Weights of a small GPT-style language model, trained from scratch on English Wikipedia.
Architecture: LayerNorm before each block, learned positions, biases, tied embeddings.
Training: 135M tokens, 8216 steps.
Each number is 500 + 40 x the weight over its row's rms, rounded and kept within 0 to 999. Layers, rows and columns count from 0. Numbers have three digits each. The size before them is the row's rms in percent of the matrix's.

# layer 12 MLP up, 512x128, rms 0.149, rows 338-363, columns 0-127
083:520497507543467523474465483451399474451546520545470489455600452477477531494480551506528443469460514395479473551511543561543497500507479519468477507595499464492577536445566431517548451566525555453487484488489472574600547509471504487495556520430513520486500493520493517457450486461474506529483480530523509518572493525579545525535471504529549478488434500423431470502497457482476515465517
101:463449440471533466436554470464486522452590531504513460552466503502557449550480498570476553496516530498518542500499404534501506506541492483479542435531557484525489424494449438440542474494581486515513561486551576490596529486426463504431438536517460561526499441475475500458449486479476478522462472495570506507517518513545545497436538448488486477485485535576443497537481522496494476475432
115:514534481502548531492454439531536532533539499541433425472545510563435527511480486522492552459427494515514529440534431488485531567416563475520541548496495515518482519514505503516564578466571564482499519454435495526528500485474488482479555531530406441532494430576411435553516464458446502493540564480504410492507481509458533524491516511492534470522462463517484463457505525480445516486426
083:525504591535444523537434460487521466402480490491500504496518539548539455468475588530488539497466478518460533550393504451484439530471563509499511549447519473528488462485506444506506463551559469469576489543485501490572539498563514477452493555433498494487521523521502482449545583480512439453477548489536484515578556524458499587466407475523495490474424503527473465497524504475528491563517
110:521488540481536525561479501515474463471522520496475481438513432553524515426519488485502505509458498528484583458495549497542500526406498468513496473509454567483510455463503498568468484458497462507514412535458620528469499447513491467506542579541586570530484476538549510597486473507511485532564504522528461501511545475501573475456511495541491361543493462513519464497588497484542479521476
083:568465484545471519603489442475432416412530558506469488463533494490459470463436484526502481450522468426491470535503542579530473544483470498448474478539535534497554464491554441516461461517542552471458501533425538516531580503507508500434525530532499527529529510503473531447467432479437518554493434541442518467526494549560566531529484548535537471429473502467471489464448481511517556510460
091:561498563503532511566586491470551526541490519469496459503510550490555442470486473543527461474499400550517563521430475565436597528522493483519476510539495495493480514492473551470483468526480593461523530563408467498424534526477528497398630482548477463540521499496527469500509460487439532451507532511483473546501530511495484520465450499446529483493462447446502499512452514478524545532474
097:499499512465511470538515486497551506434537508500472473417493507466532503543493529486537534510503528490516559497529562524533543463523471506535522472447480544527483491452438544540624490504461593386500481527576536528543502492503409504454549499466490523518496459553525528400534516493576476534553476539542540533533448477474417571515555498457521437422525448520455528505525551506480488483502
096:489493423524425489507506443470494462573485461443541521468488530553481431413514561557450398468508536506583542476481458503521468468577534489492534443544513532568476492510527540495476515566591476466472521509546521474515538530508531465432544480420478488523565537476420506454462502568503454522513522484462401545516508539507515490508492459525530509468506494516524530490420502548498542458484
103:529476456484529466512550451540478489426557481498477507521469459463533481545549496513559512421457504488521501509494529616455493496466508484544487466531473517530605550482484489500507503518546518517504506552497520492521500459497545494503484494445549447547610423459505530559464488526410526546513458470468439415611532524459516513474471427537486487544473473495508476420560556547484448468521
083:531500468550490482477481451473460461456462432501510470487552463501426464448507430469435473505477497455534474554506499538516518502532528498484499477565525434513534508563506448493545452528514524559481501540515463558559579551399507471495531551486447526508537530507489519461505375464476528575525398544451539520518532537520513520588478447565528474498451544484457488452499528559500515460458
095:480488391487426450498479535487488508495500474475542475515537538453568550493527518563464417482491528450461521567513558475493527553541485547463514516471483495475497436417481507508567480518470522523509509584460496486514504517543567522435495493450446477558521513530402502488457484498556503520465456573447480580572498487467557577541500530590496478452456516507488497471438522453542546522513
116:502506507510466469461516433537451469523523478494485473511508386519459491489554492535497536519524512484436474501442518535445460608539410540519534485592477494530595530537436525512427453523470555550534509555479470542468535539478517473550510513470514531565528457564553466448505519530495523531530476483475505467555496505546465527422563502499574475475507438449481497505487493408482423495483
114:453454482515452531441508477530440548557536512506471473444502474488473498533476455503478539503513609538425505495509573511498557561450494498501486541478465494476434469512525505422594461522467506512493527539537500531498537543509505444564488509440454574518557497557525549433470529452489572512448512498546419484475440558557478479448545471473468499557449434438476544485497512507469514543429
103:506456490558518451557496494451483488408488488510514504494551512557490504485435427501478510465472533432527494475484526592463503528523518494482468515564569484552495533457512459510504423499601548410490460532535485555488556444470528496475505520432527548496522447497440547478526465465494483558461430575494460532532525530485558553513446459511595476517441519495444526473524521512484522423439
080:507537596569475506535489462482440412454566571522491506463577436502474483515458534499479462442449492415501486519409480501532519543454499492453475516522547507531582479482566458476491450588526504424405481543506523527600562503496521512448517516478510486498533453534496496453521477476480503515524502465498502488529513524548461543525416492534566454472420525459472465489476491472524508485474
100:566499515525483517486519453507487461440485559523499482513537523504476472487509587494498458550443558503455501560514453483477455479439488469570488486498556522490636452467577507481525489514527524495427530469504532479530480508482523489549508513518460496580576502552524549484420459508509529511540482468453490557510530501496458645495497479568508489526456494425409439460478527485536491540452
082:567533488523482571487536449505506507583465486481528476453573481518536471495458513508480431492522501484536548519490544481428480520461479503558490446499511546436522492419442518488477509540523473456528551490547504519514503525431401492467526505514516479538500544497461424495402496480517426551499559412455479548546418519491532475511489379481511524526500536473453488463504460497413511570516
110:546531518516535526519562462556507467457440601548523474438548411520478525477440481499515505440502491494519510528490492485432510580439529472469499488491509451518537382462555517484450529516484511535442466515504563540523508486475487480439542526426484541595526497496509483498528499521478583454521483470491508501509582501525438588485506482486554485476529519412499588466508476527568458531506
102:548581485543526471492514470494501447454499551464468510450503456488491530459440468491445529518510511496534436524514465520521482558467552504511483619510593541483459463458536470481521533520455506498469468527514503484614521541469569526587491500500426514470520538513465513422554533459479499532513508453411537467519565581462487507524488497409478472464468505447488534432551565525539497463501
106:566531430513487478585509461472535457446461503495552491416588528548507481443536497478510484520527492481560464384484511441471559467508406546457513526517514529491511455579459427535502511517540516513487415543536511528516495493485472441516476584465522538503512436543545470492525467507557478500590462525439533577506485508488483504562504428507520496491453516519516474451524438526511489528460
093:481476462512533473470566519538499496434503477469401544511527487448488510531508432555444464453463523494541489566548503510455517507416520531492477461608574486546493532529468515518515415451512528453490519493477513516468557493457587519536506461536513525494500449500577451526505485540521478467523471492408526587569421483518486497496457540468534478507468519399483518488426573515525495481528
097:485453498475439501465490495533470488518526536445461471530470532492475445522528474557567558504519560514497543522553515526487507501425522469594473497518524492459562462504523511473589412438567454557511500501481499551531523484489536476542478523439436554504544476505522574487452482517490517502564486524461437512543391567487475493544523574532459462558447441497432482503440527446491452441487
099:547521533522500540505536509535484534486440489473523493544509589491482432515509490489523543455525548522458479438408485569549578523532497539450495509522470489512455494557389476433507506521560467503441469553501488562404546444469511474541440504447494563461498492490527482538495492504473493451444502545469442514514426519529501494477514409586498504551476463540457440507457522502539479581487
099:567578543480490550481454468527537576517550512511469452393518515590491499538505461505569540491477503530547460523502558516469514468550449511477427478520533533493493473423541529488474452456539527535521459519589518524508494502453523457462517503491530536542495434507501385574558493471424558542504502502487480513550503484465462502432492417506534472524503518465483475503497581525525511579466
137:514521527551495527463468491493556527516436578508494446500479545588437499422392466528418491510468487475492483496491511488508484478488541515523530553486521525471502442489573434535492485523534609478478499495476494560533545446484496450560527585512508539548576462555490504441448391406459518501504493498516553469521505525531482544511492421491569450469504520493466548504481485505500517522454
# layer 12 MLP down (transposed), 512x128, rms 0.148, rows 338-362, columns 0-127
117:571478512558470531505544479489432425460548486471458454434574457530465436447433435525519520481512446488483544484466530514545533516443530449536473561550494488470507518460511461493526482573570547484469522531465544554529519517516421509459560565457460515534495465531481476458494494455462544568560447532439497512534527508558583537470539411518535474523464447495471534483501520483478516562471
093:513540496505490512424522526443493526493475476397545555509511464441477526545483507527474517507531544557468448495444498542524482483464468544511537458566429494471514494513466512469498500459537472470528399524541555507495450508585588512551436464498513544511509514447474561464505535535537515436557502448501538515544414550513466516448526463510564444522571532451487413566474505433468467502529
124:543521523507462583549459565532530468430530465561481533564471482492449503525602516496503470513499503579485516490531508555494585473549518512496532426441515470479451481448501534434431512507490513500450470554458502553509442463473528482501566607567478520446507540521497516488425502460505457529475538519501460500461499414465485462480566505489513449509536579440518466491515480473412502472503
080:506412461446481440532443532437507534521462460488595502495470508492561575512500524495492532536549550483551535500525531423487442495467480589529522499506443545500500555499474487444478560463482500518553514520534497446490450467496451525519550413500426494442534498528532534459487493531542467474434498508495509525454511396468496463512426508506478540439565548516555575461547434548494500502498
124:506505576450438478435481548525504522562512519446576562475469595469538525503511504508488602464551449477519556470479475517504467484554429486482500444519536470503462483543447585538533454502463519515526488570470532429507423496517507471473444534491443510495447496445484480458443559491517522504546537475494550565499452408487468477530512547518493464463471570453509427532477529540485507477549
146:556485493571463537513544459476470451426521554457470517453592454531469484462434497487522478460535449479486524499451497581489496558476550426469519558511540494514533487538516432521483439538578563493430480550460559554484518532538492456464525519478451506533484491516472513476443463480453547558580455495458491507544514505558525562491504431562506520543425490454490464501463551457500552517449
083:478483436475531440526508391504503418512558539505476498501474543501479463570499468537484517488479602525485511505495540449527505489430499449556462509515541513488485488445519483511530560453465460510496485455487568524507503485455511492531525537559530529495481536450530601535553561479505437519501481445559499486450553426514502487503533522451445649479488459489492567426521467504502447512457
094:460495413521474589484476539563489467476516435492487534516442498529493533537449542468512518540478498552525455539551515509471438565451427513523494516438517485482475514530454435511522587481527507528516449535462506530485497495481550503551501518612435541537543484508479551509545454491434423522442517447575448472466528489478447581543539500532449500483456505559453553447478461488495436502477
088:537532502475423406487541448461553502540463511641457519585559491453474488496544463567512516508514510508475505491471526446501507564519576437518469462494511504483504527503518484529548505530483481460488488477495470485548553532471462506522522466507481519461467482463534538486485471484488532499447453433506551470501581555512471549413556483446465356581502490498454504466512552504520524459509
088:490513527503509535517464468496505502500434562490524416514479525508438502470412548530527564496537486559501528503504481519479440491551494502523491479492559477470433509524517423464429496538458512429474518487494468509470524534457436496430589501538464531471447492516466493460511529420540422496471542487570523562483487589511469507447545504565549403475569541525574490586511496479521525547486
117:548469555539477529484481435467474470429571505414460494473613424501535482511454460470529463513547488480504524504461469542472522531518524481459528537533497516486558509539550472429495476567498569472485485576492569496501488558499478444453541540495504489563493465506502504440521517463473575562515465454517524522553556513557564505496491394497573494491434474486455456458476532470443528512452
084:468513505542438505516481420505489495524565490522508513500448505496457463493537438578456541547539484518491536511530497489588382515467450454491468491490531511571494462521521522451478487498532437476505457443505494525513506563471450475493541504506510514567509527439567477428566541508473430478461559431602525485461521597477515471523525493450557552506495438507430513533577468510539509525476
119:570490521561552490505493515494498523547516447584415520531465516476529495483505541445484486502516488476439487466545435444485483542471473449512545481459529415514552505434508483448430511497479474535502535554562505530480523548565491513541427505445485504552594483501537423451550551513494466522493496483502487439468488535404540499544541541491538554527499533578473512468458452471506420452569
105:478452540529533506474407518508508502493495507510510503521480457572545505468481483526518524515498431574464519503521473447502486529462551478494501460511559474509461459531468555491500479583502571526414538564506472467496554507487461513494515505404523538458540549532482497458485523522499500550524539489538551518475474509416416469469508525521363625377490522458473528539470492528482495522494
122:512413488520436537542552441448455485465574517495475480470537483526566523530459428534496516521522446387494508495461462535504457565469552482460547567540465509445517542491545479527499487552519562489514518508480564480513503468545436486465546496456501475601509444497470528436553556457444520490537543511536539502514525503541554497446475502477570478509525472495474470434529480553414475536441
109:551450524527461534544566485488436432459590515496461498444598448487549456473419463464515466492564493462492451474454491542492526561469512456456564575541535505460529505500500454479504458560539505513472436552478564582476516534520463463437526534472469507555493501531481515471468464451476567559549459529408481528551536485560557504480520466530536512483511464488478495488482512460481526563469
083:493503491480527506492511399508470482547474454564546406468534549511493542480628456484462547505491514493509561490504540503526529524493459486531542488540518496499455534534470497513494554455484486498580497488560477527510364466468481489498511513477515464490465516475503501494537540491466364543436511518533507525547421392567533459498486484496449463496570509531505502529518482552436511447505
077:446515525449545451489472444568562472501503524509518583532518520465472493600530514565546471425557527451470453411560468491568481455484433517531442506542422499546444465551463532588559576458473501505497506460465462493542510513529529507493526549518493502447512504495546482509515454519465486523464492487609500443547527540492454492474469453465524446467491477467547462505520495509526443448519
104:446455515539519526467530536547513494583583458442541512467471473528500533469443514483506528543445547489500512502522494518514490499484529563503477420482479554496542538434448508387520497521430448509481481517485519518530467572525460490491554502511608482467541525513545504512545392476523522467547500489526565454531523426522502519462535560463542464474524459458517550520514479437375486492490
101:485516497436444536457522446527491535517467465574430484471508546509483459488514563540481508554546520393518505538469414504466511469503423537462506539436554516574465514545565485484512577478514483497516557434535502472482510464505531530459511432469462484473587500533569488505469545548505493461523475494490472431517466508501504536461538578531425471491538542500614426456491487494508504458515
098:531476552484513466455505364503535547473449506520563536428511507496517496486542546536456515434548486548538471492497536548494454485508522524558497513435504498489541503513496540484486404528450529516487446464421549466466467531547473478474505510497479507602460533456541538505516535455430448533483495470528503507446488614466528422500531565517427397495511522560486483505526503541525535495509
092:485510526520447549507504571441487454429549459563449479571471499597552454509498497520524546576522518538483460499497483510522445428509502468505503464557531471537506447511548494545473550466500472552542482468559483454464575504471449495523437534454515417534511566547493461502477508451518490467487503525478502491551434403517540510484470549503448599495500476556472441552485424474547481498529
093:513495523531563602499483497479498504531468493467541500487523535509508537515507454551521487490503415504518462508407514428464537516557521500489444425571510498498493444455508475494504601611433497473480531474491484494506520492450450508497517445501541502425507438516504505502526479566496487481450477431582530496537530450571526519432546445516511552442503471505438465498564526569532550426528
102:514504479440479416491483589484529523553498562420493508428471524499532544580570488507504457515498489515472499550499484468467496522487517514587497461508474506519484472459485487524491445527486472504507482491496489501463402454524482547487494503528534503482507428505442532495498493515532494504573514498502474454528519386527478486516516496542553733547479479497466466463485499489492516494502
097:525538540461613485525522485515515529546434472474493524457464532519471526468569465504391520498485534445545571476540485506487506523487517509512598544507545457507509549481477457438503432482518556544454526511498511512520481441545531516473447528509500552567530520463499482493467446527489454468409512466443441417504446409591576505531534517499457517466512491513510484465499465550574503473517